Part of a small language model's weights: MLP 512 SiLU, vocabulary 8192.
Each number is 128 + 24 x the weight over its row's rms, rounded and kept within 0 to 255. Layers, rows and columns count from 0. Numbers have three digits each. The size before them is the row's rms in percent of the matrix's.

# layer 2 MLP up, 512x128, rms 0.187, rows 173-227, columns 0-127
120:137182097108116075107125170122132132109151090117138107122165144118141116097161147135081139133145125148119139112078130114161115091131160131173151165104152102140139145119097126118143136096120137150116142105095097088087120104156180123170138115110117120164146116121112160120111100123128139116117108157120159137118127094136073156127127072133129150139132127119107116112098118183127144120070
081:092125187103121113083136139156163207099140090132115152127127132140092119145125116130164129093161108141140103144136133140103151131159145172107154117143127137155094120119100104143153162126141106079107128141094147126110129133111184159144125145199150126102123128164152131079137118097153172128106115109135130160135105170111095143105125117134145156107138108120119132120142151098111119138130
113:147093119104123096112158116149127164120121099140113148117156112180127106124127066152104123127161103139171135150090115160155128148150124159118120172122130177152060118168118129160120145136145101110113125052129122157109092137127126181157132128136117128140153164119153141133111164165142085137138122152138117159121131096119099152126114152163159122138078123154126156146128111123127130135138
098:148161144110123187137151114100115079114116116096112101172118147124149142122156116168141140094115136132144177134104098135146156111132125118141175062127139109125134104111178132102114133130116092134119115114129125110174133167160077139075139150165098113177129131124118136165112121149143151136129160142093134104113112143137110144133152097131110093130091155108136154178134123123121106174136
086:177169123113123135141135152139096145141126153156166111066141092109166131090180129140138162127106052122106157123122140112083171104103154115166157156122119137145161157111120134153118133127092105110120149139106091145153125101132110135129122120179096117114128131112150118142160128168114121107125105146103129120133103117127172138120161113114137105171114100145160139154098159166128135126102
098:137102136156156148111125110146162103141105111143144143118143076146172091113137095130146167159105132177095124121105107167106159136127101162138167137154117144114146098190133105156100124130109102185159132151081167153139154137144120158125129131132084120116093127144153116164126118144138139094127164135122159105128107073157146167100107136122120154133095105143128135084123105127115133140124
109:123170141152165112077124102148125142115122135158107128141133157133115112105080131108141161103108084138100150129131144150131133140101140168149125136115124128150158137173163137116083109142158164169125139129111132115080111111133148144125114135124126118142084093124116127193110115111134165128165128078103159130096109125125172128145161164095151100069133136142150130151087125182132125155131
095:091150068114136151114099145131133095105150159134164146173151091130164100118152136137173112110141112141121145104112131121113096116089120137087123108146130089134152133131130169119143137167143111151101135115123113131078140129126097131109100127125149082113140142078129126151109114137121082125118144135084133124123143135178130125150069110170138119138162168136071145082132125123103134095104
105:155123131119097071147147134099110181107131126112113120161123109128111112144130117150126146098150153114126109106189119115107157096161118116098113116084102098153144184091095112155091133165137111150145080082163117154115105076176107162121150098112097114168137132133126119150132138125121089131120109146129113105132144099120128133139134102155154093144130168144137137135101134104134175112134
092:081128101105116149114118094113140165109142167110112116122115150136096130093136111124162153145128136147167152121133117096125116118116095135126134050133072152109132161166154123101070140121121101135111118144161142120121099098147161193130162112133121088120132143164108100134088149143169122152147154164104168127113142117094142123145115102126118138092140091117127154096107100141126141114145
101:133113121080102121127103128126161136103150137122135135093130131144114130106135145111186145117119155154126101146173103134115131125115118158097159125107092141153094113142108126132172115144149089109162112112131099121145104146097090140149143149095136167131190112155093144127132130090106108091118131094150134117188106128105097119123131107103108169153125115113082101120135099118132211139137
099:144143168108120168085109132121107087124119110179145110084169183143137108132138113140113092114155130112120145157114107132091150146111100132141117127124142133112111147146119172131114145168138122131100106116130112121089133141146143171147137108108143127118090144102086104103099136089121095091142109194156108119116131099145110141167090113109125151157097180140094169145098121103129120120151
104:119157098107126138161160155169142113125153092147144153165122155086113115149112158123104147140141136107106124144149117119098122171077131111117127117133060134130163136144167131126105127115150134152138088143180133161145094115156125106119087083156127172106110143119135145149124136122119128135140154113135129100177149086125130149103140169070118109185101128131108140141124148122158164155145
092:139150177119142150118145086166123076135134150128104137109078138153111154146138061134106159135177110110157134155137119135102099124123185110121133116111108156096145126152153142127164120133137141098105138156137100149146158087096138114164098142143135123098129080111170102147103097139136153097116141132102100144158148129112140151164104149116126141127096082146163130147116113164167132135133
097:144142122114139105104151120144144104116149106119095158112105099137132155070101112112113151157094126138078087160118125143069144198097147143170142112115120127134100157108127078146162101127136120129108120121095114099120156161167107111110091118131122125125116090115148160134120168147155147143111127145067158095193128129125166147108126140105116118147141126137152119148138153128139120139108
094:111150151118070085119169152135120162138113145091098138138093149125118155145127129108097131137129124158147141136122134173089127144087139144089144117122099142110169112165152119177142116122157127107160129135144143122136106161124116136110174157142102160104114137131138159141103097088099159090124144146169147144100136150081168136169117112096147156138122139137142151119119157160171126149180
102:141128066127172195106110110113166120139112141142142101127081173160145132105139115161128122125119150097158140130110115129121148124104145129108091141145113144120133159133130129125160166106157113126095153119128155124153122099124193131128149153128139118129107146127156155098122109129073162112109167151124110125125110139104141183110116108102102126133109106167180087171131137160094136147155
106:104143156116087125132152144147157138168107123164137129145122147099173106141136168139134109164120178121139105142132093138143108145152118141136130115129122129103100145153122156154141143140115152185090119146080133186146101084138150109112121150118082107098147092114146113149163076139166124111103138093117132146164142143146159128084149106153119109107134133151103138155183135139165111141148
085:114143131089112143140108120165122169182133114172185111102126064106123141126157169133107101126162174167131114144128167156134100130118129140145095161150156103103127146120170153124134129162115113096123145169144106135095129128103163147122157135143118148098084154147121130088133151117110143144112117121155143157112105147145095098070168133128122117142122122164107122132123097102100125134103
095:123115117150124139168148154112179104148180116119107133165112141143096153122152118126138106127172153115133111162092129081124111086151115087107145102078117144133118107082082116138144136135146112150157145132129150156098138112122129148114161120136189133127151116120146159134117149158104088113090119087143150105129118114130125125118112112115085199148109155085127144125135127152097168127156
107:110124108175116113100128123126121177119140185131154122081143168099071150118075126138115119127119095152136047137102156166135148098134125115099072128145127155132129130151172104125131101127120150132087154122122116174133124138123103131139127134134121145122130143121141112124139141133095145133137142109124143147131101148123123105152087093116127152091163118071125100142107161119082161162131
105:107149155095132147133119073090142121112139134113097172161097090167128114115112118137123140136120126132111162171169150152137145173155153129125144118112139109115095119104167167135124154100147117149118114127097101148145129135133114124106097144158120150132108117125132089138075123115134124161126153069149097133154111116107121122113124150135178130088170178162156132081133100163143143160095
099:207112138131070159130102126138140160143144138130128117140083072175147166109138137112101132106126103177129112086103126133113160141143164136136094123133138155089121153104122110139133099147150127179121153123110150123125091118173142105153153105134114137119137143173109145121133139138117151142142114144124126129157095110137139177117099091118076151122118077115142123082105127132147150126153
098:175138148134145121101121118094113141145136132102175157113135154103134121096167119099113145139139154141110111057139093142148148153179126115112100124131106118148130132143134139147129136142139126136143052156172151123176134107094122103115172089156088161163120159157163111145123092114138121150112145144161093104119099127121159111131142112116129114114112104075131090103134115157102113139127
109:120090176150134116110141061136150114134100126134109123167109102098122121088105150101104115165174115116146156129118137100104081109097134143153092110153099200146153133153133147146138134148124137155111142165111118109130126158113082156132117144138146139090105126081142122135129148133139120115150117109138081127118150130111102130143111095161106096126132114139114147073083117143140092132178
094:110142081103111119113125128172153180139094161079117114125096123135165118101110128111132085108112101123144118133145143100171146143119124127151129160139110143119124111117090125151130139124112129133105074154170131157120095135138140115097107122140114133121088142142110182129150071120072146141167138117113124139149092087146130099117128128129139060099167145085124140129099169117103116139108
112:150119120137156124121162155122122123164178115127129127133104122105148123143116130140142135133171153134180128136099190133157140131160152148137127096133104119147162116152176142099104147129107123132101137136127163133127118161131160169098151126131118125142113131154139202158142126140104172128122085131111148168163145126072142109148112157087149099113120117107173153123137163140154149186106
096:181157130113120181150122138135104088117122129111144117113128084130144118113107122147132121152090137132189096136103118189128134115125106118137097142124105103117123121149095159106136141137130105133124128162117135115127135142148147130092089141146143125157139149144120118155141143128129104147033147129133187136103140137147116131094098119112105133084101127142129170193145083144119122174116
107:102132106137093122111146131132112125125124108135116101109117087145145121127093122145113094115158130098090118118129116142131190115125152132180116103132128142141175139142153115098104064124135116109171129085136124111092134142153118141187124142123078099093080153152152093129114122111100176118092099138143113146131123110179149125111107096107083109089144109115140173134137122137131090139113
103:146129108106132166078142148186120139152117138167159124156095113132127133160145143170108132145152115134125101131102078167132118119130102121146127133121124156098117100091110165155128114134098150111110129170103145136185128111102108101102157137169124181095104093103132146145114120146090104116098133119113145139151131140121170136065114133111120108097091133143129120178113122078139134108122
105:095143123138161121133166128137126135127149153114132134116113107131106137081143098099064118156111116148120164133110077118094122123095109155152155145128090130112144158138140155109139128142123177087189169120117119086111134094161143152125149109129129114102138121139157092153120139123082127136170121170116177182122165148117083143094123105127165102133131121135169141106113099119134129122116
099:139126177074120136117159095158180145128139134090146127118145128105171106142131156107128152135116139150142139157164099144155138085127130134120154128145126176140126144131088142103149120112089122102133155101158147115105104098121136166106155090142146091115102146115140113134127106085121169089133105148100163142183132134137083127126098111134165082127106121134131139140165135082097106164140
092:165128117155130141094110123200150167131120148146154140105148123118173115064126109095055081138150095115133135122126134138151181146110173132112133136130140150109109148140130107108120126148109101112145114141109134152118115152126116153166132096121097065118150179115120120134087117120161127150138117142105109141154089100174118082112122092157109121148101119112137115131120140121150127131135
119:118095127156136099118117103156118122109133154125172107130067120093149075108088146123160115173137095126121124119110122104122120157085125186115107160114150132122081150114149150105123121104094081087113119142107135094132124131105169095117123136150083110098112099095141127156141100139126152120159125119115132097116131110141138108125114117131128102062158107118100149152113112126154102120075
090:109110145089104131145122120078118136092149122128118216115130118163159110108143128124123129143109142142141164127190129153126134148071160125113093114128117143147156166143139145113130109124115101100095130124152133109122146136155138122134082103088142120110104117100122101150126141154107162139148100134097127057133105142119182187113115118115104140158135144135124127118144129065117138106122
096:139150121111176157098090148147111142126153109082133167142095112136145149152103090138129141144140127120118136134093113173129121157164134184176164143105104143154135132101088097109121146109147106145133108110129152128130114089173149098104118098123070159143169124126135118094143096127148119151119112065082107109106120109148109152098120127117135111118112141099088141100107112162122128105142
106:125156097109098143158131137124114126125159154126193133122152164110127139142133108121141161108172173131076157118115109104124117149127167113138113095143093135120099103090132157125123124136157133102131094154074135140151148111093119113085109117106137169128129107127139140110162130139135084098105129178128118150119171116142165149068091136172115137115137123129145079158153098142138122108102
095:160114118114092118106126153134124094121132135157170134093094083156155137108128102130126106141094090120150164155133077151110135109139162125117100105126138131106118114115115128115132146144153144164104135161119107110138145162160168155182151130143160111147139147110099106140150128088119170150158118137166099173152138146159114144144164046140130159093122143126112112087108137120153116138119
086:168124128121125136122101093138126137121146164116151171082164144116131132126161123178137153123139103096131123128127139148150106127082110110155130125161110132208159128202143132153163147124146104127163120135144165144170121140110108134111134097107118127127126093146081140144063122114126132149125131132176149127133114138092132094147079156113124137087085141135127106105127108130163133118133
101:176156149128133139124132134134144120113174076140106119096128108158157186179153111149139111166136110107134142146116130134136142140110109090154148158129163084150109136121074161137140124130132117130106119125155140102098130127140116091151136120147132120122154168145099119139123086089125107074089103141095136147125093181117105152138124140159134106093108149139103087147179141118149141093109
118:110108139180148146131154139147134124159117120115155155118097134129148093150165152222107155177139155148127169113099122135151122120115138126121128128148084133123123111127138151149084085108104118120137099095109143149154124122091125154091147132124102167169106125161145108112158114147148131108136146105134104121129151172132159136152107109119125126138128124153194145164130151142141143084087
105:156096146100158109171134113197144125149141139096107130107154117142126110135093095157161107111112144121125106185147147202124120125134095117116109102134117159117114146147162144158148129122117127139113116122115150149150140095098095169135119165099103110097131136140116156125113133099117133088102152180133117131211138137129145134074148139100143142107120123136114160147140108120095126127145
096:137101162111118117101133125108146135140132108132109202144129150101141138160162153135139116136120149153130085139126121126171141132133105127102139112138138166163094138189110117098134119093115092169145122112137108162105105158140133162097145126088085107127155124099100165146112120130099170171177117120110141152105115110136109101125128126140160116109076111141107109105102124139096100187112
105:120150112141118128117100131104117142136145177139157110095139129122066190130125113083120152097127169192121091144142171086106126108117175094142114124134118119128124185126158122129135121131108167126122100107125113069144133102096148086120109097103166158132149115135090092153148120116125113108127101138133127078133134176112124138116145140109089148121151123114145125142165140118100123136137
101:113134102081067110139109129131122146138164175122108144087130166156130142167108144126156136100113109139131131106099083124154121104103112113186173110142129143185103121155136111138091091095169096159116141150125158139139130061119147159131145128134123139115155108125156109122143143133110173124157142177120151144138142123161107127099114119136145145115081106101120097117156139114117151140132
103:110116073134101101130134132109135152119105129113113136145157178129109146140090106105092127106138079129132111107102122115115142156119144122131116127094122115186130122121192152098078123105138153118133118135131085107098112099125101101106088176184165143178137127141160130147122161132135120156126133140084099150105136145094095094173133148127119123120176121136134153132121130135129157090103
101:140150141114130155117118098139145106142143098120176144148105199156159152164151096087138148147110146142122153113138133108081116135158110137118146096104152149128109152093111155115114146151115106114098136156111141115114124135132137111142132085149140164129143094131125107157140086164115129111164115196133091072096160121127139165121127106094141157114102146084122099102133130140097161154118
098:089145130102138114124098122140107109115080112145136105125135073125106116143113118161117070131117127149099099166159162146145155124128161105102094131118132110134163119107110209155151102072139109124161130116145100082099098128131127120120120171118133144098142154075152140144090103147123090140103121129133133132142134120111086129107162114102117095130165161164109122128142125163108139130108
114:121126133129141104146141100084119155124143137104122117101119178144124154133114115098109149081111135174100154140130099121131106154095150109135169134127140140148139151134142107174111130117114167104136146138185094117145126150082128110136170101148163125112148135110108093080118109158126123164135108147126099176139133129105076092140103145178147163143111133148115155082130156144130169121083
084:106167125151072149130076147151141087134142107104096120177138144129121139147122102149152113125159127161129127136113105108160122167134195118097122143107135143113149155121189118165150161139104121126121111148139138105124127125113134120101124126098199166094126150099119090129142118094161117113120145131124167095160140154132110128110138086139094111133122136149126151138098101118105137177164
118:202155184177145144114155121151140118121131110125101123133137106079135095092128129153164132178176170132125133152123165164116127113092118157137156132144106131148145142136141146124151134140113141112160153127115156103161150155124148143132130137139106097128114148097125125144146094218135168141122148109110141078161104110147173146153156118150103104148114118130136141141126141136124134124121
108:087111130120161146115121120155164149145103113139102171134144159145114138133173107179139146123131079156138133142091108128133089103146128128143191140132180101158094098140099106133109088102123127158132084131141134160110144129120131127140166118135116137125144150074107094169126116181130164143171119152084137115134150128161152147118102143104097144126146132125126166129135100171125164126127
095:100112163101160163133172089089119140161130100101117130107070147125156130114129118117158122111181132116116141149130129118084111132114098123104151081152132147079112101156144118143106146145149103164160109161126152134120105181125141157098118134101100151107121163129096089122128168119121085139150086127128144070139103114139129142096109116164113113142100153108099121146138105118134148159130
090:108148079087138189133133112124132105098160067128112117130123129125148107096136130117148108103170137140108131171109123126132080135091114133106115150127127128132166089117137106141150122114107132097138099102178123167097145131131130124138073138144078065129099119151111135114107170125108117137104126091137099143116115151099125099101140135126152120139171176157137156144107129145181142132122
108:103131136116153157138142058125153140120124137103129131120142112170111131156141122148164093108120147125113131136139165083153138152110113156139154156135114140114127128121140180144149126134179119136168108141123146129111116094136196142124093112140139137172111162123082091159128115146126104139163148151182117093120124156145150163111114137079103145122161126140157167099110079169113119121144
# layer 2 MLP down (transposed), 512x128, rms 0.181, rows 173-226, columns 0-127
108:143158110135083109155095138107148142114111131141123095147152110121207108157126114112133112125098135183132104134141133077123141149138199087106095158142122146119111088152122097127118117139119121147139162119105100116082146126141171088185105135128134110131137102125107132139113116152091141132167117144176152142100102104102155114127113086170137132114137128116161130122095120122110132154132
085:146131111149150115140145120126088084165115115128122120112124151124139157105113157150148122132135156140106188104136168142092102151086116107147110127121123114104184145170128125091130125169106093160115090107133136136111156064111121102087182120094092144136112133135131115122130131161120135163153145134115137102182126091169140118123170116125131130152140143159121176111124081128112118097140
119:096099111105133138145083149107146094151154119122134140136094131114157094110165165110127145124122152091114116110137148120150123132134107107123132107123092075133167096131113108126133079120078113164123132145100121135135135192131127101075162104103100139136100111146115135144138118090184171151103115096175164119109087076160122117132143149136117146127147116108143138105126131125139119086162
098:125105125201107079125115147148146139132145135137126118118133132152127146122116139167091136125140116130127130104114130110125095117106177138129112184142148174099097143116089085157134135105123138108128136130128148147085102164095100133148107079092166127128138098111108136062149133124132130113130114084144147114103147076133138115096108075120127142108122094141065090106137104123143133137135
096:094079136126145148092112106090110091122119103121111154152131175136094148141097114103120118125150176110147139138096119150154121145111085161123098085130139125116097106167121136108139142143129150135183080115161134126097135145171146115102149148063160127118099145128128158123095112104140148172103119115143139144159131132132096131127093169127115128098143136086117115100147097076147124121130
106:111123123076121115154128123103127130117176148117078157120112179123107141134143136129110098099124123069164153140130157084165120122150153106121090088086126090149118135085119126140152173131154126116094121127168083117119133119119155129136142138120143134115157114114102110119141134112109141173109135118125107127163125179088135084169116137108135105105154162123132093175100111097155128118098
101:131092156127101159160155117122098162115102132104110132127173145111095112132142120139128126155138179122159158143117090124104148140134093108130109147126151156129100126141120131133147140152122118088152115100130119151172157139124115145137162115103116142089114153117096148128157118158113088073133095143174138171146196132165113129110098108158143128102117110136165162094180154120157102118101
094:115140140122115138107115130096157164134151126149134112081106168151148138144135121133128150104109176116107132162131143103140152119172138123118120130124109129103112138141130120141162100062100088072160136111118090118171111150125147147194136137115125144159121150151081127100102136106132169107119143128173117116150105111126131154119128149076129166134092102131161125170096105141144116162175
098:101115148137143162166082144125110103126116129111119124127137115171136130078107131155099144145149137134145176188084138154126111122094113132136122119115137136145100145148130086136171165090130111100131150129092112115137136151123122130173107141090126101144144118165060113094114119139118146121168144128143119155144055140135135121112103078100119114135119122138125094075170098117121120149129
098:147081149173144155153125124181111114127159092116145115135123107114141153124147123116090147126149126109111119118104146136117158137142154136131166154128173110148097089105077104151167161106152175101124091121151140129112105143150136102150149113099155125147101099132178123155136118130125114121136111097126168130144115170168096127111130154154129128185089171110145114152147165087116131155142
116:110124128127132129181186129089141140119148113127113117129166126077108110122080136160135152145126145087125140102072122115133102169122090154119124138150125131083138163131153137119120144100111105112090116135138083152142152120111138149179101099136116151116110171076155135094131121176129154170121148141115123089154132096095119118126162122167150143157122148142144126112145144177140145113143
091:138149094117190081190153150148143136120122136107122154149141075123139148095131119091122145128143110176122132134149123133137130127126148149117127125142138112128166143122094116156154106121091124123174143151125149148145097121123114124143121132149114102124158108094163138170173108126165156176106152096096164111083111145122167140096157085153138107108147118092106093127122130135077145131101
099:129104110172117109088111113078122133121136144106088109108160116144146144121137104111138107093111150168148117130133149123142146089167145094149162132106172134106093119086115118160166126160104120130109146122094137109126150150120118151107160170105123131145163101145124121127160141096145138104129074158107116163088107136132130115125118071189134115085151134141152136122142086150086112135101
098:152095098118139098145128167116137130129134079143171139168140126137149106087115183151148077131127150174121136114119131154155155123134088144143114144138111133143113151103115147124112139145124102165135132126128143137138075152140102111093154106146132155159101159109101150106127154131107126154142154121135130081121099168133103113069132145170139088097195137100095144148126112092113135115112
092:114107163129105163122136122120108118148124162159140092140157143158120084177158122159138115149164111138165168121154104126132110059151175136080141128132125129135164088136143172111060132088139146158123145142151152159133126104111113115155139133133137170098141143130111103134125105101121127103147140122175120161116109141113128122163154132147186134115116134114084141107105097111145146113122
104:118107175143125177149145084116069112099137118132104119100137117173131080144130113114153083148121156129153112121101135125160148098140092143141107121148128142130137109148129103137128163117114152148129146103095113158132137099141111109163107101178084108093148121109133143078139169165101102161161095105131128123142146106159117146124115186084102117114114108090138123157109096123152125124121
104:161134123136141106089179115144131139119144126121160124136199127140121134155099100156094145110122133131126114146141118136115101075153089126100154114128105157160121113108136158137137137150077164098092127157112134117125127137178134114132148135123079116127112111082111098148122112138137127129149143106113127085134173145142064086133160210133126113159146125117121123089132123096133143139137
095:167115122133147155122096089159110112125148142123108117083126114164114139100164093118098130116118091145101163135180139107096132104121145144118164106116129137104142092097120127135124118157142174110181125101155119104123168142131115150124102134133155131141106168170107150130120176077132162136150130156158141158099119082108126146159102106075156137136099159132153103124094118130118153097107
085:159137121159140136118146115109127123086126130095066134155128167147128080168152126154164095078127081111168112074107099138117152104159179126114084134171120150150143128130123120146159125127112114143131147097119115166112110102131112111144073151176146133163162118138115127125124142120114145098127121150145114087115119144134135140144114116130077127135139120099135147152100176104135116093100
099:151147149131136130138102073124095157116117104127151120088129106091102098139102137121125122173106091142110141105148121180131093227087131133143109139119146081137147130150121120129080164145124122119081129158132126101128110126098103098136113139150123147135093170131117147115134110117139145125160145147129131125138129152128108120111134153124189071080120089147156138129123102128143120140136
113:163119147087111144144147135133144141155162113124151158158107107149161116074113132105147127118128101134156167124084121141138125112126116145118160135156132142090149134123125108156177100116152145109151139103166139150122125172101126127106130166116172133123165133125088120134172106149148119077140137113142155132112141149125132123106177133112162047118101112085108099130090116168142137135090
101:128148140132134113116150178181093137106118087147148124083154169064144146139122120118160151112141128126144091101079098124150090112092097136120130133143110123154136134127123098179114138142088104158119117145150150094133097107127147116126128122098123106103111106084124137132169130173106122131161148151080185115134155113143145141129121164141091117126094136119077115149131127113135132090142
090:133152122131174122132149116187109125111088103145149154109124163096122122151134125147154102137121134116126144137119125130125112092088110130094134141139098133158109097107143138141098140137092140114117119171124124130143131160084098130124114124128144147114096126117129138188137112123179116123117160122111158098163156158099112095085120237142164136113112159120110121120174122136102128111101
110:134099120122065175139167147157143130154134115137147141109132101145142166118075123125133114130103111106120158110137157135127146113135158127134128134145133128101110127098090080143098113107103126123089146117111106138135145161060089108133123142114179102120112161135092132104121161145152127103153127127141122100138167116121151132159159155148196142110103146126115177094108158145173100145128
096:153147121094131107127147111116101094127113138130141129091111113125159131132151147140104129143103171153116098118129105132175189144171119135119190154108129064125131103128131127112102094117091136145163131085144138115140129121133154071107162161126102147141119153149101102114119100146149142132118134158137141099130097138153161141091133167110122177136114165098127106131134135074093150160102
088:154112180130144142117168149124103109109121104136132197131174138126110091195136148148118161116144159150129147124119144151106132145102137130133148112115118123103141150160138151119114125144109105123117158096139115109169120110124097118158147186137134109124139126111154113077110180147153103145093099106138116134106171132111100161140136170110127152163095081182116156120145097113149136126125
103:113116162168106120170065113186143169104101143090141104111150113154146127111115118154149067112130119116143143083151103106114122134110054116114103159137151137113111157099112119117151126122140117117155116110167109119120158122139128117151127129089165146121149150137123069092096110126119102098141145120136151126133123109171151102141133090177128130109147100141149135113162131158128109126120
106:116080103116127140126114181124153150113112143129086151196134082100129148099116128103073124137172173094080180135114150073143124101136125150122112121106158114083124128116150114124126130112107161095133151103108115139144136118132128153125142145123130138138119138135165112112122120131132159105148147162142085142132138118145160118171142128114161117180159112139114083098128171127115160117139
107:122136147162168153133114142122132135105124123104146133093119166106084143124149118090131162132100136162154157117155122155148072157099135118087115142124119107107087105138139133161132169107087117187065136160110125121183109129130136135098134111154149154165164133084136140112142133111131117129143133167099138110116115170123138156149136163112145137150135148108132055119104127120130162122139
102:180139161122116101163130108090107113097165127120118121109174136151099104120082097114151141103101163124148154115139148085131165143118131124162119134146136115109126120125147146095130136098155074138126126083141101131072145133121143142173090117085124082147123136121128118132162157097135137136113107111153117085137121118104072110167101126160129145164128116112168120114150168135115090124150
117:136159132130101092130105123124095103159127125139139096110148140075140153160126144147176150106153130099134107110142171098138107126128119080100118103123132107137104132148134099104137131110117124178077104124102132170105120188072113092193123154113138149119120148148100115111134096153133140131085139086122124091117123078142186105132112110143100118115120116143116119147108143139145103135149
105:123124130169121117144105165101087135157133108130123139165128097138090125120095079141124107141155083099144163124114163138119140162148131129108114126102110097153132097120154074104149127129155129114104066121093101161126129134132073099136103131107103141114163119163153121148113147129128120141151104073164108107118122118147153119135119119167081151098154110115140108099122162153169142082134
086:082138162133158102136130163100104123139114103111135141158094154130090123147161121129175135152137170111137125152134100114105085115135061167113126087174107117150153123139103150124124100121147112193114127161141124145144125090133102123129087136151160185105140115102146133113158120169101140115118148119138131103122162147098154142131126201119124134094138129150133128111112104131157135103125
108:151179111128141108115101144121144146134146137138126101125143150146108145139157140140121112127116144144162091142140123145140153128181110110145123087135171170157089092139152078157156116152179146119107148110134141089107090135140152134132080130129166138151163149102117195156137108143120117153127086119110125171157114138142114120111142106166172118119091129145139070142144143096128123165121
095:122132088154123089138162131159155144176132130092158107148142129161122129161125105103131144136135098167078106114096105103111130116155133080133184116121158139123104118123151129151131130129112187167139139113082128130162096124107094143152120115136094145101123162155111155103128116075148113138110140133153123141127114117125089137171110094081128110115112125167111136091161140149109088147158
101:149111127132148099133148163116128154135149169146086135115105099129096156095128149131119107146129134170137116108109135126133149104112117069106126123139112131078126133132102102135131133133082149134131115137143161175122090137146087134132125139139128097131136126132130103129145107129123101140097137129178172109101167159136109124133146158129131167118155076117166093117158128100199213146134
095:130124135142171111076108102157149141126095080133136158140082136142089101123106119149090107126074073107128114126108146109142137113128151110157137117138129125127133120133134131157123128173142112177102150155126112106134110144152103097133142122164120092138122146083112090145098145152129120107151140080096139091145068163085087143128136155104148133106128145140104154064123131111125144135121
091:109131156118140126113159106170118138112130114133115162138145146131133126175205112176142123142172149135129113138117155136098119136132082133126150133140109125154187120154154135136116093110110104122110100127121119159112113091095126111083159117148091152086145087159132138111128139161140115102116159164096095106122131090106119177102152175110128096118147109117145168143151116118171109119114
096:127162152144166113126126160152102126141116125089065119149081117129179162103152138105161109140115111125130123104145097141143170119153154121111119140114118092080133129112163120127128074140143105123088131105109115160098090159147168135169138124147138111146120106125155130140114122134097103117133126126126129147171101095173132088144138126109142142152176103080146110176077141116121105127129
102:103129095140176094121143136121104121138083139103168170165137114088136086060128136107098149091152120136100146142153171114090113124158156116139123103128087124135124124131173100151104131113109164126116135150131112132167155147102115181120138124117181135133106116103120101121145121190147158164144159124173128082144144087115149111129140129119121143153124148123126137142103119100116132120107
099:160130117085106117148162103103122106111111127131135125147159119118088127108113115101128112092132127128124122150135151141120135130119139135100163101132153131122151125152105155108130161127154124165143147134188129163120124111171165084123110131156115123091153144072090154150082130116168161092104118134127126124098106092093099150116137169113147134076138133121084131098169091123095122182161
097:104122158126103091091139150118100147125147131132141123139142161132127136144164147116119169172176095167174147077110118077124141148136110136146147178148145091167153155142117122081109104108144138124125150153150132101095115174130115126089142105151148101154146102106122117103114126101153137164156100101158122147093126127122090122147112103151100128114147123167115131131109189140130090137125
107:148132099110137162142136137127147124158119098129157094120135194135108113130112121090156130111134151113132110109137164138168119141149130145176099109084135055134124132112160103097164150164077101115114111155057139096130142110150124134134155119111118163130128141110159099122114099127130122132125153135118127077153133153109128117179136189157118127111145180119095123136109107132128139106137
108:119125126154161139160133138110179109158120094110123161128096130155150123102123129110170096131130129106118148124136113166144141132101122128106098107116116128100129120124071090171157162134088126140154152135128133160113109120139129120129153131123126136145181147156143132123164122149150141177155171114095149140085124118166116132185111193129160082140110137104129122091077115096141110091143
101:141119152130176121097125119150120127101125134158124127134158111116155086080120138114124087149173159125133097136137147073100116125133168106120135131099123138083135117128110127067141085128125116133126135088146134132132100115152170087146123163129137139117117125089099124127145132113097112129139099106120111123160126096079178103129158101098127164141183171111092125141106135100132090091091
099:167106157135139139104087140152124142218159131116130132096086137136132102103138119151186113138142119086132132136119164110121113104144113124109156130139130163141090145142114143138154143108146118114121086114142115119136113138163159154170103102104108156123148129103096121144142142071118146147153123084108172177129100131131121133140146121134179106100082127103165113164139158141138108138119
099:131147131146127128123133154126094142148120138168054102133151094101133119113098146165136130112160124087161115153098112104146114151129119131153135150136110161114126106150151096150099097112181167129131141065131122114100097097116121160140121146116128099099141168128110117114136155103142126111091112107138152195200115156135111130143110102164111117138133113128133166128130107115142075118119
098:096075097122126134147168125117128133154160155152122108150107163172170127107158125121142163130165121135169163088141084127090092159101153141120132155130112157143135134159158125078098113174105165099156130137126119142138100131111138151125128124133126121139112113134153097110185154144122129126141151143122118118130134121195163120184117121157148149143131174108169147101127150135105136129119
101:147087127126150135128107121162147098129136101174108131127159105120138125141108122145142111150147113070167124102156137109112142117135122150142095102142119106111119148104108146124121125167164124141102150109107135141149140066174145165129117136135089167146109099168160147135124116099120129081101152135104135116100144156154161162136135095090115098122173119112155086196138116109125087110155
089:136078137111134121083148100131130144119099141171173125071119103118132140129131117080095125088140126104133092123153147141084156117121116132134138124125123118113138115165127057146127147141167151083138124128156082145124158098135115121141155112113073158138121133115109132129122146107084153136102129150101176161150131123083113138089085108086143152108098127108114141108123150136152092111110
103:100112122103095117108189103163087125095175087163139131135161150127126116154141128144094131126106134141095131111104105127137133173167085116155112173127116114129129144160145167119082133122123075121105115122138056140164141140086091126130153124116115126095097177134139098133123145142129133095122114113150113121124160112106109099093144118126113152137126115168112129116103100168137143151152
105:149174182151082100121100113113091124136147170130079082178140139128118107147122133093122111127157122104155110106144149072107146147171125124169138133117154152121143113146182151109135117129131129106140162137130105101121127146102077153109087097101131128142143150143135165118131137129142116151133107132131173169154108094113122120110150064170119133134111145123136157143132146116105099146136
096:163149157132103099133054160174160115123102144131134111140155096133101134143145138117124101148103160169121135155147116113158183143126148097124110151084153129134109177128117146131139128110099150078130150124144112145131150111164128117167139122140156109138123081124155158148123117161105158115089153124114135191133153154110136108145127168113160141108122117176163157103122148130161119118115
091:095118152139135114154132123133102123116133136165156149118130165185141132130135122153164155158078070097162151097096132121110155115164128125160146089176115126141099100133105120137130115132142145143085143146133123136146118135146128106121110158115126125088140128134191102118132125170141127118130104162117113075130120102147096170137131187109130151179136112091104079136120101151107119149145